Part of a small language model's weights: 421M tokens.
Each number is 128 + 32 x the weight over its row's rms, rounded and kept within 0 to 255. Layers, rows and columns count from 0. Numbers have three digits each. The size before them is the row's rms in percent of the matrix's.

# layer 10 MLP up, 1280x320, rms 0.0804, rows 641-727, columns 0-79
109:128181097123147116089146160113106088115126162164094113160151134163121100138113143179131126137148132100145211134109130112165128100126127079181110101165108120145127134177097119078108107127118128111186087161052125119078106174011126114131142147
104:152163124143096171149069126121068201125061135147139102148185126095176150105124111156140139134125143166171172128122211120139146089118107145159106099140137153114135145063115167125149161149079101165078114100144131145091063118152131116112121091
090:105160144128091092133146102157173162114139152102102096196100170110087122100167152123149086046166148109234142166157127137093081146119126148123126093129145150164138148110108089103104137116125108073132130126181100113128094150000184158161131110
101:103163074121072095119141087139168140082114133088112141140133123207069147126130160105041180136151175090100142175132166158119113125137147130202102071103177139141206145115164109099190109182130134140138099141086151155115084057137156152110143142
082:123122149178127112069150137177141094099110142136079138112177139119146099122062097129123143110093108131151165134189119124126089121110136140114126115151105171130125126087185156126114113125124127137157126089045119155156083154121183141116162091
099:162138083164139073104123136113133081132131096118100111104147180095139160069137116079172078112096095124121111159120161112099163049125073068081175088134196137173089128124156135101101140148123131142134109114163129091154107135181142095160112098
094:138127211174099145125098125149166064118111175168206118144169105156120164109164101079200128195124124138139058131066159166121171140167103131155147106110126094191119153130179169115154021163121178075163127137156080161141096097139119091168138153
110:149143135095153167100095130158161076176200161126133146103116163161070135170023110111111099117101083160110143095158125181145136167227151125132088128098178129099133121152102119102107172164135076121107112107144146119158114076110154131108097139
101:119122121117165170119131082100111086148167147143103139164133146076106149096092204134091171148116124181130107128175128098125103123156116179161096090090164117188148172104143181155192164102109100116116098120083163170108070140144081156094136121
104:084108150106092120182135185170084140126074155108087144168119096134155165157113133112163131136168127127096067117107112148131131175114109138111123142137139100138138134146090137176157102061126142126167168135151115170092158094133070138136113079
091:070178125105181198101075128140140174138136088115152122115110126089137153147132098140166107164120136107154163166091103171138190161151187083097140109145244093104148073128101053145154125111106114182141128128077128144157131174177139107153130133
091:119094112102195190106189107133147081156138127090061152104088142125136118075144166141105122177134204127163148157174089142109164137082158095178148120139136122129142190136160095139126155101157092118098141155142110120091079133120101080164116074
114:132112123138115104215120093104099083116140115123115142154139193119142140130113136149175079174162103137102142164140158059106121091143141078145099112135143097105117135173154157124112139118146132119150091119145144108105132117150132119131158153
096:164126096146110090074105165167113140111097069145118051190148103084136111098134085101172136142179147184109123118162150085136103139093134147126100154078110173095158127111107108133147069128193133154142090132151110081126101168106132084154099141
096:161127104161165174087115098139074112096191118153128120157120194173170133163142119105120136089070129146132166168144122090143132125113124154110073148138137154130120154176174144087162194140053158174102135129117143129126083193111043104064143106
092:136104129156064103148167130156136163147170160123091132146106134119107164181089084116118144138151133116149127162166162149143151156196100099118093119143159095092161070175116188101151090133110116130134128072097218100129141148116137124127099141
098:080121089082110137127095100099167154111137135089115128137124152126107188160087132161143113129172160169092108145068096122136097125141055181123060125139118211132163116175134108135109143134131157151065160173085114107118190085120060120200126170
109:081173090132157153145157103119157118132091106142085157159103095067130145119161120131126167122171122136100169140146133121113096104159115116134084113092131111186101080026136122136094101051111107132081114112135076063127149192136084129117184152
107:133098085148110109094123062102140132187099113153150167114169140149133175154045176124037151076117126127127140119134121109079121110092136087131086159111145148164045142114055089158113178139119173138133157119150059108168110143115111124154088136
097:114106174111126118129128153156167143215186117105110137129118089086145186176098134157121119108137098169139128173127115121142132146086092136020139131106082130144083092130093117136079184118102112081109167066132118130165103214141127166134141115
100:111147126170154191127140104147114139137120105109070101145116143136078111085139114106110147111189113092109121102090142118115061137164102080122168118112166145125123167032136128116089170160162121178137147159133131171150126126125069116119170067
099:223138191116043140137122111124163123141048062126144041138149089105173174106146124137131171151144122171117133102135138137138111141133167128090126071175117124133177138128145053101122107064112123138138100071140130153163130143169064080135031108
102:123154141112125137113135163084120146123244098130048160131136152119146163171134087162099142144103109145163105129192183165098128180082066125147139104082070121153093125122124112123138095148090072135136096193149088117167103170152139124132110041
104:091024130094142106051134091082118160136116157111098153130089122157159127102119135118100153065182137114144062104113243167130134119146123109122151138113122174164160119140065141111102079096082090159128132143091122175135100093095126115123127108
101:108159164132123134197104158087116113165169184084138057169124133118106067136174081111120158092125067138108145101106109139145136153105148190135105144118172164111109102210151153136125101190105085115120100160198158146165125149115134152120104171
108:191186139103097096137121135145092081112115191113129099147146202106090136154111110121138174166163159119103094084123145077111066119191174127142161152110130156133154118100143055150116114176165162129172087148114148131146191151052164138104140114
105:150082146113123198151140098125154152185091081152158138182123096153132132125148106180114132138080088193090144106115188096114104141177107121194132064148087160110045113120119096149097146137187093120059127124120120151097122173130165060108166106
101:103140179159209157153130097173137079053124089101125116107143111123136153081072093114141209127129071152093120169118140144098134104148117104069111104118168139173142106118195154119197120134141087152120201130117173085107119145142122091121186114
111:135104088115129138130141112082138104075097145148089165114144118102123121130144164114158135176139121103148113105120180181044175158116085127114125161119170111121125128209123148122117150102162166092145120112096046105094156066099031147164108090
095:167109107146117047144161137145155151095140159122091108175142121139098124117119119121118063095096203135131154139149087113121099087180096119137099125089086138133129160131139123150094121080118121126144131135095086111196085119093093131146121090
108:144149124140129137127137114097144159153086104140186122135161111063160131153128143149149169099096128122139161144126136104191160121160124135119123152172094169185175159168073121097111110113142104063155161108123090088097166145138132125096113136
109:131113170136184150124081156070099091124123102144107140121152161124114191135091141101142088170125101088153146097105137153099121170189140152062137023123162138108164147100097166135150147119105127112098156103200097117123138100115106116131195018
092:153183122143083111146171114169189191169114160081099064149089053130192105152114148130153145133141143116140175169130109087151073132096121120100121154081141098092174117166099166149106145127128142121070109119145147142085108147087191174131122035
088:107110090145038176116125136143190137173074061137100149161135099120101153193164162098106100166165149100106126189147109164111126122148154128138148132151143057146132114125174108111120168186182095164155172129080113132156085169057117061194118128
094:089101159159157138119177131119202125171132101153095149092134149145136094166098103162154160055088142095165102136067130137130158141138195101069153151147102138139121123107086132099154029141162075138107149193054146137106192136194119191165086122
099:106093130119111158115120056107152132124106117151053116071136159120131143163119158084085148120126117102131126140124161108139205129148208129079100100083093187159112113074073104103196106123228126081150144063159153110162103149191050142128123115
089:117095161082108115130177147146140123111106022056099195154096090191069131108118124086103118099190136112031153167141132120159165142137117090126127156150113158154154139143121105100169156107165137110152142099130188147094148115147187152124142131
099:159191137082147164148155110151191119096136109132174092102130153137132104092125103072114146159082171090102114111144158202169114133131128125149095121126086207126145142111064145122147169125114135125168102108167129172107113144176118130176163157
103:173125124083154158135124135077141087137165076112091140156135109209164203151196122093165105114093099170114093132114103120101145105128142155119109107152161195161127106118134140197175112110136118122136087110209191074100135144052151153108122157
109:114104147137150105120102128164156102175172149148150127151132106124128161127160126149173100186126147193131141148128175109139112090125085155130046082100146174161135102125145105043158149110146105092122125106115072128121159136143165152136095171
108:105148098125077107134117172126100107095143096105129087084120137129190128150059173100161127177103109139108173127091135088166147095097105097127120148080133158104099095149096124102098156140137137143067117152180138049107121135132173166056079105
090:068190099147108117141180144113158138173158093163160092150117135128172127086131088125141101123124133154113140136077129143100175120117108106091138120097134136136151124093139139139123146074118148185143072129072082097047104101066117111159119109
105:145093078107124093120134136132106122110152157138110142158136152165076115133094162111091083162154127209117164178109100132149081107116102118104119158122099113120150162094157125130086073129150131070109123109108148147152154090141069145149158096
100:198178106087148104172133170095113134126090156138133075120126075144155098024134137100126167178183099093121032113208088089152181106110135114158083156124121082198169118111180098121118136131110165158203088111087141138115169119125029158109092140
087:116163063202199107077165109137084197147164151173122122149130162114101128148124106124114094085112120151084136157158093109102197131118100177143090107107108116175135173100102181105188117113122134128137081106099069190104083164105092096145069084
092:101136099170066187104090113094069173127132152043058121092128102081110151160148142152191113110158109162143108114077132136110132094182166180151095115137168137107142168092131130134073147068134148122161146122156163125145122155171135122136152152
097:091094164109149109112108082148152126106107121117171106095195129152134085176076168104088082170176159212160111043164098163130139117168143089180084126112189151116202110171160179158159109118108134141158101168082112156107155137121137100167106146
116:148158133114132110084070145119175105147096093120171152156155141139064178112101075122134114125130115082178141143142179065159113125105145107070117100125132138127130149105133094159104137066124129107111203134095050138121123124122158107133122154
104:127148130109134136150137140108111097167109109083146187127184156190152114076130151161100100123108170099170144137065134073094172090179114090110129190105145122117109112144143150164126113136091056182063055091168111135135121162003180178107141137
086:083166106163148081124137120139138133103127163130125114189122170175128137117137084164107108145177106124139115147132073127126124174170159079104158120116216127129134163176090091112112165155114149126135140145134097099146165136154124134121121108
112:161144134124140155035185109109115159129135115176139145127138134144110157045100182111121119105053136170178151182095170144117134131211156089128124132152202131159146146137112146131162101109123145127094153111063158152173174179161147124115117137
098:139096139108164119171104080044167167133108121150140141130100125132150135165177167101129134143182165172091133110176181143139113135143161150118098126135109186085064125169148113101174142129136159191149061128122114127172153157136089111186123106
095:156137173174086093156139084169111141117078136087160145136106073177159120155061108093155110143142178083090133128103116180168139121154146135138106114097238098153167186143044104134067142135097162102130127161161151142075125095131111101107105126
085:163156172044140113102195104170135081121112144165127083120058106060117132154078112104142112154060205119100148087172192108132126168139155116170134075128158117146126179150151111146131104176110120158132134146138136147119111154111170170097101158
098:135077162122065160120095106142116109089219163066139165117173189113132074115079107132108095157121057170146123103096124129109153137137075137141169100084117173119164095154136115093157143144116102127119132130109146154200147100078126109116162095
103:083118147173156137096176129112132137141095147105136112134108188122182084121136103162131103157137155166100077104159149118123151159108146088202127120127083137170157149080120147162126084137111110147142140147122097158133087140147203152134104133
100:150117098145152116135152205139139136169131123163134098159143140102154136126171101110110062148122105170171125128098133106110161136156109120164168143052153160219136090105094133101112174064123134156127101126135124032105183083121117131110126140
095:149070155172135106128081092070086106114157158119132105187160128044194149123117105121108080147122139071143129081188151121048141090125115105120121130167123097115189147107043112107092110087113139138138116115149110120081132058129092084098107163
112:129107124165148129131138118108158077152063139152153106132149179138194121066095114116147139174103154105225138150148207141148094144107137172057176077157141095126102141123094129182149134094162073166117104133149127149082151166129135091127110131
094:122144127094133142137170121131116255136136080173159153127121093131165097170140189181128075105088161113087118063158201173114141152166195191119109091111152104141094134125137154174167144156098161123118130140107184177108137154091185140115106143
102:141167091147142138101080172108153088110158114145155138149094183157185103061126085132146104110121122154175138184167136127152144101107161181120109125184133104117157136185138110099152149122123145099080126171156125072175131069069096124102129151
114:134102107122209217151106187118146140128168119134136151129096094137143096110129171122116190088140085068151152038134110172151167163154171054129111096082198141088116140131161137029164160141127171144146098091104159098117111107152099103177108136
092:149217123122142089131151177127123161155043146127160134100131159114141106158107163081086130171113139152135134073097104119125112146122151146107114098138128135176130094132154112202124087111175140050151125126163134119097152190123113131089161108
097:078137106108151131109152137128145176125063111081159118156143151092154130134111164139174109080187126107161034128096166083130121067159164125131177100096075166113159148159130157148065102098151148150203058147108101147148147085043135134158081114
102:094119131086180189123122178137123130105181093157145068144084184041170128127101090131113160145186084117116162111112146116100120108127121133109175106142066153112107080167159152127186178121147089111106156115146147106148124191160155140082121117
101:162033155113104158198097124122141097126138128102118151102095063156162166153141111084110174107125124112181091139133095148146073115095153108135095120138128128080128087160118186157114074119060105108161136138124090137116131071136156089155095116
108:176189130103109126186159100131157150131156142178188131106091082255063101119063159087130086149157145138094062136133151121122161066118114080132133144052107120118162106146121139148170186165083078172140105140149123127127170173082078098141155141
102:129088160053137101102181107136150111137074118127122163120102108138100094157108101156088113160115157129106175125134115146107149163141144135118134149107131119137079161114141165104087155175132135193092121129113118127148069147140112177190157157
093:147145110086178121119137120126115081077107114073152157111157130086098146171118148064131119146136186108133164197102110167087120164146133102165129138137143154099068116089093161116162129121128137145097145175110069156173076117118143142215153124
106:102137133166118121113109123096158092141094096120141139114108106143126138155082112173167153105132094133144075107136148114126105121168158161091085122103086152125155109149138145151190057148103073089105109102123140174137201145170118069180130080
107:084154109101102155113141136170166160113181095123130141147128158147053125107124074101140108120112116130134168132127086103136187126171131103100112119165106099153124127109129178123202114138126158075131173135101129155096134199117106120129158135
090:159150131121078136085101157086142108146150120160152128092146150161104052198151078144101168136189093088112135111112152083118118032139194084095132103110085119066145130125172101133107103076085130108118124179149144114140136155116134093096122122
094:137128098087163196140122125170134145107161119155080145120085197167089127073134125114151130145097146152189170172177141107121097175123145185095126099150107065132116116149123153132136086120177108067154132127088126085133163114151139114159088119
112:136142176188180144156090100091112131132129140143078139125161130182141104117125134164100088148140109120122197091075128130105138069134085133075107101065098080141148108150135053149227131074092171090148149083094114124142121096100132135148194144
102:119120096122069128156143179139139115141131130148139185094147121119163091137070231104162112133070095138106126135134160078133201141120182181152099118136115168182134132117135178064109157103085148137156136137173110130100171166119129122138120136
101:141146125038112167132107100148119141088146139161172181140106164108157112108148114141091140060164124144124100061123090142140123096081135101098132168089083109102127142093201142135083131158102124120111107079168113143139130111147096113151118080
088:104073100116129167150156143116090112137121135085176042151119140098054128165076164161101113102133092189167149164133128128137186101190171060144123099086100149134112116139128098115125039092135119121081122103117080176140142145121093103137172102
109:064141176168044157078098128146152099106138081144119139127075143124101083102073088122123125070151091148098135133115117118151166154081152131159106145106156101156130170081098033094111153146173127093176114129162144103121182103092099117116110138
093:189163113106070130118101078104131117101132128133139117112123134127101181141144170160084148146069173137118119141124109157142154111178114179086099120162129158132124138170087064184194161101128073125109180116129104133205087155149122067064118137
098:132189099155157118136121083061131100110220121144076085186126083109146164154109098141141149137164148156087121196137167121064113135202157124136123134138164151130113096116075160120107040145141137126130129134161120126142122142141127104047089161
103:109129116143113137162151110139096111130110134169135159118142157167134121082088149110080132128122132166175124125109188109100101187119129143143121144090122141109110137136123125186164144145179179135094145153177152164128137126062171163136223134
102:100178105085088153135136196121106122175113109188143136159138114100140114125092156102127134115075152183191169124121173134091140106142135108129099125146086043063122096187083105094188144145099107151153084111094182116108154149130102126112082093
104:099070100150116139153107154150100161145099108119150087094140125106112125137127153161094167135105179125150142041141129118131113089117098139114082113149160093085132104116142074150178147100122112167128098171161157165117113088096051132148155145
093:128144199199180152119173123147152163124127140088113123168118151163135156133142125096133136118120102123130127111103126100094106138097138165147097115123141126105144058156144133066067072121098121095162144126106145118177143156085118093121087131
101:196075147091121061098149084122142114170157091129125104168126080184128169121184173109191146140065104154077134108131204110157151080149076146128178092080140106142141135120111060170102052080120158105150105135138104161154090138148086147186097154
095:167201189096138111109144153090160152121128108205144127074107070098176131070111124147064120126151118122103156181129147143131138137132143156155141139141139155103135137144153071170178130168088154165125169117103133166109159118134096056076128135
102:118190121165129056139132129111176181097193157108094159130171158127102100082036107114117140105151103132101192103126149099169113131132129112123183127091143113148081170109177129087105109120142165110110121151205087117076154091142131090128169105
# layer 10 MLP down (transposed), 1280x320, rms 0.0297, rows 641-726, columns 0-79
119:162149107150165167133162175087131136154143215166133134113107142182148156133124130181116136102111166111121115067151197077100193166080052103139102114159130200139142131127090074147099071158123098109109118135093096090141083168149108148159087137
092:158096136142045109157158128093074094090164085164161126144178126136139094114137125139120065076128096142132155160091123069132177147149048125071230135071127151115171092158117087036092151118135083104178130155156110111106163134233142135183129166
080:104076058129147081154084125165115157146113119195164210082131134093129159064101103095142089091157141063130155150116122110143151093112106121188122138140171139147118098095114168156177162177132076117108119101154179084195137211186143140146185133
106:164127131156147164199059117163152154141166092061147154113149101157101114152157121134118147053149154141081128112187138163240107072149113149102130063113109112134155178144079099114056152152126113135124075133147145116151116119105076090133149118
070:110184175152098146089110107118185184125153108124085113076136123108140111066082122088138160053168151143178106166135144110119141163187139112091141128118141142149084126159112152085173135113072110111154063122134170146068202091137147154124101119
100:056109124126154169115128169133092146083167086140114161113135137127171152070138171176152085097173171107153184120110108110108118189125036093169145127120120044140169109077091156133112106101089094125140113134110099099124105136095124121153096145
091:189107139101110108104155120157104150092138153099147162087124070133146133130133167132122139093162104107117093097131142145120170132142134121044147128116114095111140135191123149147142084166177150142110126118156130212132101152136207093146122122
116:101121081084135165167112085142122089124166099109120141125138113193070122191162108132140108108091108168154096081120134114124112108110111155144138169122122132184163086098107076105128095103128109138140145133182101146113199101114100149104147177
102:152158118115137067161176184141128154143165144158203149192160117155151102108113125112076118129167095112172106075078096161099086109084133152151185120151092101116075151159115165124186159105099126142123150154173101175130155122095098094175122091
114:124191164130111192096089122097112092144206209077140096164137118127117116134134159119145065144131177162096107133123076092155063143107146110174137086129153241120126081132054144088057101122116119072155148169133133118177123175116155115130181145
090:152112137124093125074101160152097146146120103124183182158175072141185103150035152178126131152096169109117099077146110124095125158144134149159061103148113073144155171141163098136165105090098131094162073095158187163102115120166098201113088143
089:168084132098144172117086128082154092122130077130129120093153104131142150147133114073164122102076101111118140143167092169148129047076127129129148099126139082128116093175160083211121137121116136125114192165138101160135141119176118191118163097
116:125116137150130128198048116142144105089139144160124090129094211140156136063102062194121157137177134153187061071080144107115106158125119099146144096153119103104124135196183105166131072145124071089152125099158129082119168145186123148145075117
093:172136137142150135105129108114122158123117072074153143094084125140101132114226172177128173147169126168112150140141111141135152146167157116133178083115147098107109092115187114155183143095090100090093088089182110140121157133108146138128142064
083:131118143114124116113092139114168116110196139118092141087101178106133139146173090135099112097068157110105166141158127139150117170060117179080114165193085136162119134083145121171075168102110151137145095117139106083134098091176150177124159098
092:116156134134196077147112144120212102135143068090082103087151110135096112095130108126128153075089110110158060098140180135055153167083113136095159165107102125158113091125103095116102129032101117136134087093144107126069142165125151149116119056
098:122166043130114114101097165071092167141112096149115152074145135152124187097079167185128144100103152130160105140160065084066128141123113073152137111127155140078126098166111145132119136190141178116078108131142117188105157108113110096174127147
114:108100106132098149166180156147139154111072178199129140118068125142082133126131102112146111094120136137121174102101161033092137146130126095106162116043127163188141145099212119210148093143096159094118057092148193113183088178171137152090148038
120:152154134196152157135079187075104129127114163185121106058146131142140114064075134184136143159111158134131051115093195147091149121072102139155128160098080094046147167159140107130175140171116135092093095153088097138051070094197126156129183111
093:102107117126186105059152153169113081116112158164207115087111190121109189115063176162170052114111090164065085126144103161168073126112091097117136112069113126135082112108104084180145112092114174159190123112149076151127136102118126126076183179
102:087124126195127115090179158098108100099127107136120122165092129170171156163114183157155136097101125133096088134167146161204181155170157146127146158123087126151153144146139192143150116124127167119110112131161141147114140147147119131150108103
103:102125104174148148154110084161141120160152122098103161047134129151141169129124099083149153135129180109137095138105122127087146181122103175144079107061202108065195113118115127126134127134115105121088141131177194117202111092157113130154156120
106:139153127100119104176127077177146095129172164124126125099138117108169176140152083140135122150114163175167174118097148098152134141148101072159140150121113075172116122119134092118110140117146119143107111157096109142200135139095057125090132153
109:092145185169090144187152148101067088172163166134080087106136119147124136124101120136146106161105146112127178096113174109106176124109100146122084094102087134164093162124143110140065153152059151103121135177141084127134143146102108156106094108
102:126131125127155120073095187116120115174075094107125138152125167157142153076073102160145074149144113162111117105124110142093158090133138094185210115121171114148138156112141128184126096147156155094144109047070113109079086105106132128108099141
110:136074137129145156146125087089109110103102148137118137137093126206138109122177116124154163152127161116088170156157142080101147129112180098090123156133136168150096162097141160121152105145119151114116134099098165099163166143118105108086141101
099:128130161086117191098166157149148110135105094150110159131147127180093090138113106142156085138150142110143161143130082095128093131100138092101170142097078150108118096137101139130161116065162100141101106158138109152136189113084175140080127124
112:174098134191144058131138110088078134092145066097128113152107130127164130155043189073134099161140142111123122174166119064135122147110089129138125118182135144083198170117105148083068168126152124089113131094176136107133105150137089181111055175
112:157147147152093097094125187119121135150147123093120128152171169108077105153049074090077131152118164163156148092106138155135140099126118146151117115123079152184124106115126090175053150116113095182125154123145106120085121195108161162102132158
105:127126123086094081095114093110093099089160189119112135153153129083144061079140088141134063109129118085146164196108145122170091101108110169170115147091090088138090098097140148126112172155178094125126173131118071106158129176137126119163137073
118:140117104145112142084161102125155139127203120182081102169092120118106073108116142165139139167137069113129119143111128180155092140141107113085164159136125104099176109152130145105102119089086121187138168082134162103059147161121072108036185131
113:141104151123190144169141166128133178147091109164133101108095083125160161211108120115119156147100139175143124181143120196141143129104113062119067120120114178167095137129092157156123157210165021094082155165050118155182050128136073079077088110
100:180097081137128160152128142130178108113188105121136114114110104145079123113119128096109153128150059136104086201070119128120165126204073114144073095138129122181148129143098157059139114144114069091151102180145151101101150115112096059158111174
093:116126168159167141034100157151145125113073158121114106074108071153130123117111106100111179114118184141136140072171175147120087121075102122098099119119162167097150133139147124133189093130107107090140084148147105152164161135121181190056166121
090:106163156067099073116065099117105137157122133111126142149146102104086180163104166123157152106145141150068148149132096144098158083156103117085129089127127139116111160129120198106058089139095141125093169122145151150155098090127188088216138088
101:151127165160128129096147172090089187168168087151146140156111136160142154183155086141168144128149156085108091153123137187085041116098140096110137143127126084137145106102132101102063135176117129151095141175150124179105111148137136089140137046
093:127081172134081121172097146172119099139150144102167158122187130148127126116153122100149168057111094124119079125115163129120113108125176131148148077111164167135044096141036129095129098101166102144164063095114136154137192165091055143118141073
100:136139155188149153107140084113171116135073130106119160076077107123074147137133161078096135104126156186108108135099136116156076150174112202092156092149112143119102129122075105125129166157135137128179150118153121128106119171144156059079129161
109:102094158127092131125164108129163229098120072133136105118131094160099136147093109160116072184097093161154151108146180138159167137093135153121149141137153075108143150146181158104125106101107136139175106095105114049058127125126110106142178068
109:146152145201138109148147126140174135142177125126121149128130073119125172165138087077133104154115079172055118094142158125195118156152154114178103129116142116106107117162163166092174147097155106091130103157140148109126138128131155136177124189
098:150184133055170115069117191100127096080088057149129150092144158122169173129060123087094128162124092144174134120106145134206089130126162163073125135108158160102175085089067085136136115067108120117128149064203223119129139157206152156140141152
085:203122170112129116143055109132179082100160107113094081135132147073160182091183143145160114149165157133176085090116116079146157129147133149167148084107132086127178102136103115154112131141045075094154158118096128150125104172087132113121117141
102:089109120166113088132115122106127124148100148141156134178120119120175113175135137145073125149122091075162136155086117134112090156126147118115197103096150176144102108102157180160113180143189102151123076075108179096088099122107132113191114104
078:143121089117071172118129105147166127129150110134104113154117160119094158135067115149129099126115156108200157098092168123164132101123145094140103104110145097170144118097052141113106151193166191111146112073109138114178094133128154136086115156
083:095094147054147169149106071138119140109098159137156183081170109128143162138090129130124193149125164122130127096064108155061093158115124185100135150190204099103100124132096143119146122139130113082089148136140171117093084120116127151192125098
089:209132125111135096122132109065142130101156167151175144141192162065108102122105094118122167164098116126122084093143104159110117129089151107103091111052074086163061178150111137108112101120077150155149188140116101141162161112103141090091104205
097:111093156135135115161134164161131150138121116159133217177095128116139137139076165123135189094183130157151083087149144164097079071175096107133183088126095105166102078137108090078138123174155123094129169193204162091139154121112120143077114129
137:157113129107155120144132099152105128122185150107122136121187102061162127180072169166148158163145102195160164127135122124061150115097117110134062077162076150176182110133160139118125123165100115120100150072094121125086141167182093128062138177
099:136088152083056140191106100157124134184193157091096143212112144080164156142137186091113126140151119119165090138122170128100119163111143167125137157084143115171115114086163140182094229093083067109161098130180148100103110141133139108114071176
081:143077066153162151118134069183111115140072155159127138140135075119126121116158086122169171104133087127088111148115145170173078130117145066113122134130117127153138146071136112133159169144163123101139132142126101133135126150124065151114133150
117:173158144124127127151130158129134103140180118110145081125156103173109120113141155088185079133157092132129188118135110137061117122155094133157138117093141103093142093143170171123156171108090152096100092187140152115126168157123096200148151113
100:189123052119112164076187133163110111141182189145124079103189126120143167112132200061132133129170146172179117095110128069157135112120129093196068124118097137122142131120138134083130145104126099108182154159138117155061103211142130092105145109
099:100157141139146080173093119058071130116106147125087101104100127140098085084185108132141062109208151130113130148152145071141108122109200169093095154126102124139077102135142103176128108163119077146102132136160128152087201121124143064118145095
086:123108028192106118116059086097115191108153114134098103122129180130102103092114139168176096080154097111130124165081193154127134113113085140174158103149125107153142145133193184092111168118126176116116113069146136090121082074128109164139165110
102:104117083123134124150187153147139126120105115154095117196102120133152065100109137142195167135131106113108107119119120098182104179108094084124155098134103137123170128117166164221083116146114169049126124141092155156086068108192183156161116181
105:102146143132110148118111128121151107091159134119096115097101107102117096116115089116153160159125120075196187065111101132125110093186149135128123079181142092146086160130130126197135132047148087136122159122137126137107118127119096155121103142
098:117072121052052134114157092078139165126051125129153118094126112114084111144116160106153161121107115146098099230125094134118157102064118159140165128146129128116128093109087097100111120165159191131124135120132092082137072142053102120064132135
102:140116071125127114169140068127117123202105114170121148120098141121156200150153099113100130145068114072148149123123004124109107092109143101124155091089068083128111147159144154119150105142168087136133168159152126126124142085130109090090120111
116:110146180171136095133107077091108104112114073147154088109118191156111175130126159100180107134150107144130102149118130166124150217149175164188091130171125135099154179146106103132156119150132141148120084107081176139145151102129133187134060183
091:074139158141130121118134082113114073132177076158098140110133218121133151172073138073136135169168131097078151097124108140128137093186119130106190154156125161123113120163107126179097136080117122115144190162129087134131155110145157182134140106
076:142092092122076148138119165110088148131104094159084081155163145159162086095143195120159152146139088123117186149114118174085132147189132153174152126125106073099110123119155150091119119095152172158140072162079082128197138104130124089134144133
120:133064104106170116169184197133160129172162118157102162134088152157110096124048108144100103121102073101173146095144147168132080130153134095162108136133128082138116177092117138121087129151155138131130125124115145192088136128119071085173122151
091:123090164137057110143140147141134157164083098112134118124195069070135150079077188121128138072138123124158108138123086081112108171143172116085163075129151118200142175183111173101122137136111076128153074117096084060128141103206121106101137134
098:119093137136135128089069116109102135141043093179197054123100124191166105092158111100128100131132150142151144113092143117139127169125067103153110183094146169079157118116100113119097137095099101145118105107126128119157142117098189187116110132
108:011113144117126156094098117184101095102061166106174116162167135143130102069132115123075166125133157134113122124134092078138092127143132060138132142154121171102126152107142148169150107180165183055138126136093097125186163167110199078140142159
096:071088166082106131138123121166141186097107138131126114202150121162165053112105112135159164110121124111170120119129139136141136157101152164129079145131138080137166124147120145153162123137105070085061179193123200101094123114206108049113119092
085:109119112092154118126126127129149145136151125119148127148102090150140136080169146035117170160089087090167132145096096079108120168131071233131087116163120127128142117158115123090162117204126202145121130158089123134183119105113122164145143052
104:073162184120194134119146129108090175137131119093125141080192125129079106122111129136130093177116134131137078080123160162166102128129129063164088124137182109181118049103163090211130158137175101066157116150158112132112150152092124124128141161
115:185158073134104090107147106157100103129143149160136136113145075164167103079137103150181167123094134047150093131111125139112124142081137149131169148093155128098134150139110148164131132131088168120230111151208135178122147126090116147119134162
114:113195051074184126124100142117183068072129091123113138162107180122112114111108143172080115115130129121127146107179133113134153130143144100139141103181171101087112167195168166123134194170083093068091122127037107152098179082122057128116120172
078:080061133140103095108141165104156143147161115134143119066175168130128119062192133115144142144144143126174122176149089160160153121151103136095068143079092097120117111075091106209151117129108111136124136191156123119087124116129053151084135061
086:199092145109201159113116090138171208114109129092154155174166085078092129083171178128116124144089130143107164133133113088100147167117120192107110161106135120090164096125125099148099154080124111116106130101165151144145141164186147180133114143
107:118140122131085090115129155129138110071087170153115200119160142120143117091140101131120173130113116126141193115098131109035131090091171072184108162187108159138116085103119115111164100139048127129172134148136106138156125063101130154127108101
107:166120149197100133160078150113137122189084103152116155127148116140130157136116141069064089123095147159095119139041125110138116135166135085097178093120127093134084160107126164161146134140166125107117115134121163084071172118149144140123140056
106:150154151100107088164128126128123137132141087135113140129132153141143093125116099080098126126104154092144120164131094094185111139165130131120103119118106151154162111195140162113086084107118063125158151159148070111167100152065175066150107090
101:119114116095152156146180117111141103113120154101125111105122152127123184109131171148108110129169137156116139108100158146132118156106096199116094141162080142165128125102160151115114067150140121132092112128130116170091143084128113098127062163
086:087162094159155132100177064164114122086093108089123128130087126175173162127124106094158176130157140117144148090145091110159098174108134131097098140182093093074147203116162190101149134122130168113121142103102089096115132130111148165188112128
116:170155136119123164119112166108130145102153081153137088111168123192136109161076111103112081174146102155137134146113101101168072100156128170146165106075131115131100126107115143162108082140103173150144145154159117146114117163113108144073166136
092:116119158114143109139129153067118089078092065209160183144116167113115126126169077076130119095126112163083151138094169135142125138154120140166118116094077195104173113226184173148136108108110165153075178114081178143078112109092158110118117143
105:102124099155113119115131151131174149133143121164061147167132125145168142081132129089202123143138129078134116108112118116214129137091111174121133103088083107137125090142144113170106096157129186133143127198132133096102141148060104088083136131
113:193116152156028117123153109183111203125161199142158125106164099127129159060135160118166121197095187106170133114115119148141130168133120097070150051094125131200129102114120138100135103124072130126098145112212126169055165084191117075122174129
106:117086073107085092145136055155180131121130134086156123120147127148122106145145105128039079150169128101162141165134097142145127169185157145146146157187124170154133101047090073143141125135177101173118089210120169088134146092139171105077092128
108:124128080182132133109159053142126071133146144090152084123141165134082127146131107111159193132120123097143132110147123099080147138189139138096095116119163046144085132094141061154164170091129092129125083130164125127071034097145109133101121137
098:133137134138145173183147147200094086141087097127151188127122164118106109172105110076188076098126118109080101181171141115084197130148115168124116091148129110138089110104126138096081111115142056139081074152139165124122146201099062104097107153
103:139112128124202125143084134099127105138197124159112158146149146133152103100163147122084093110085102144169111112169108130081101090074051090070159130113167171077097135122084166186145141106120122083145182101151119124168165139167162099160159172
095:127117121126097168191157141165099182119049131127109160168162119138122168158155081103173102133117199103140106138135192128118082153122127097075149158079108123111102110166130155097108075108178061136106141146124123170130060165116154087139098153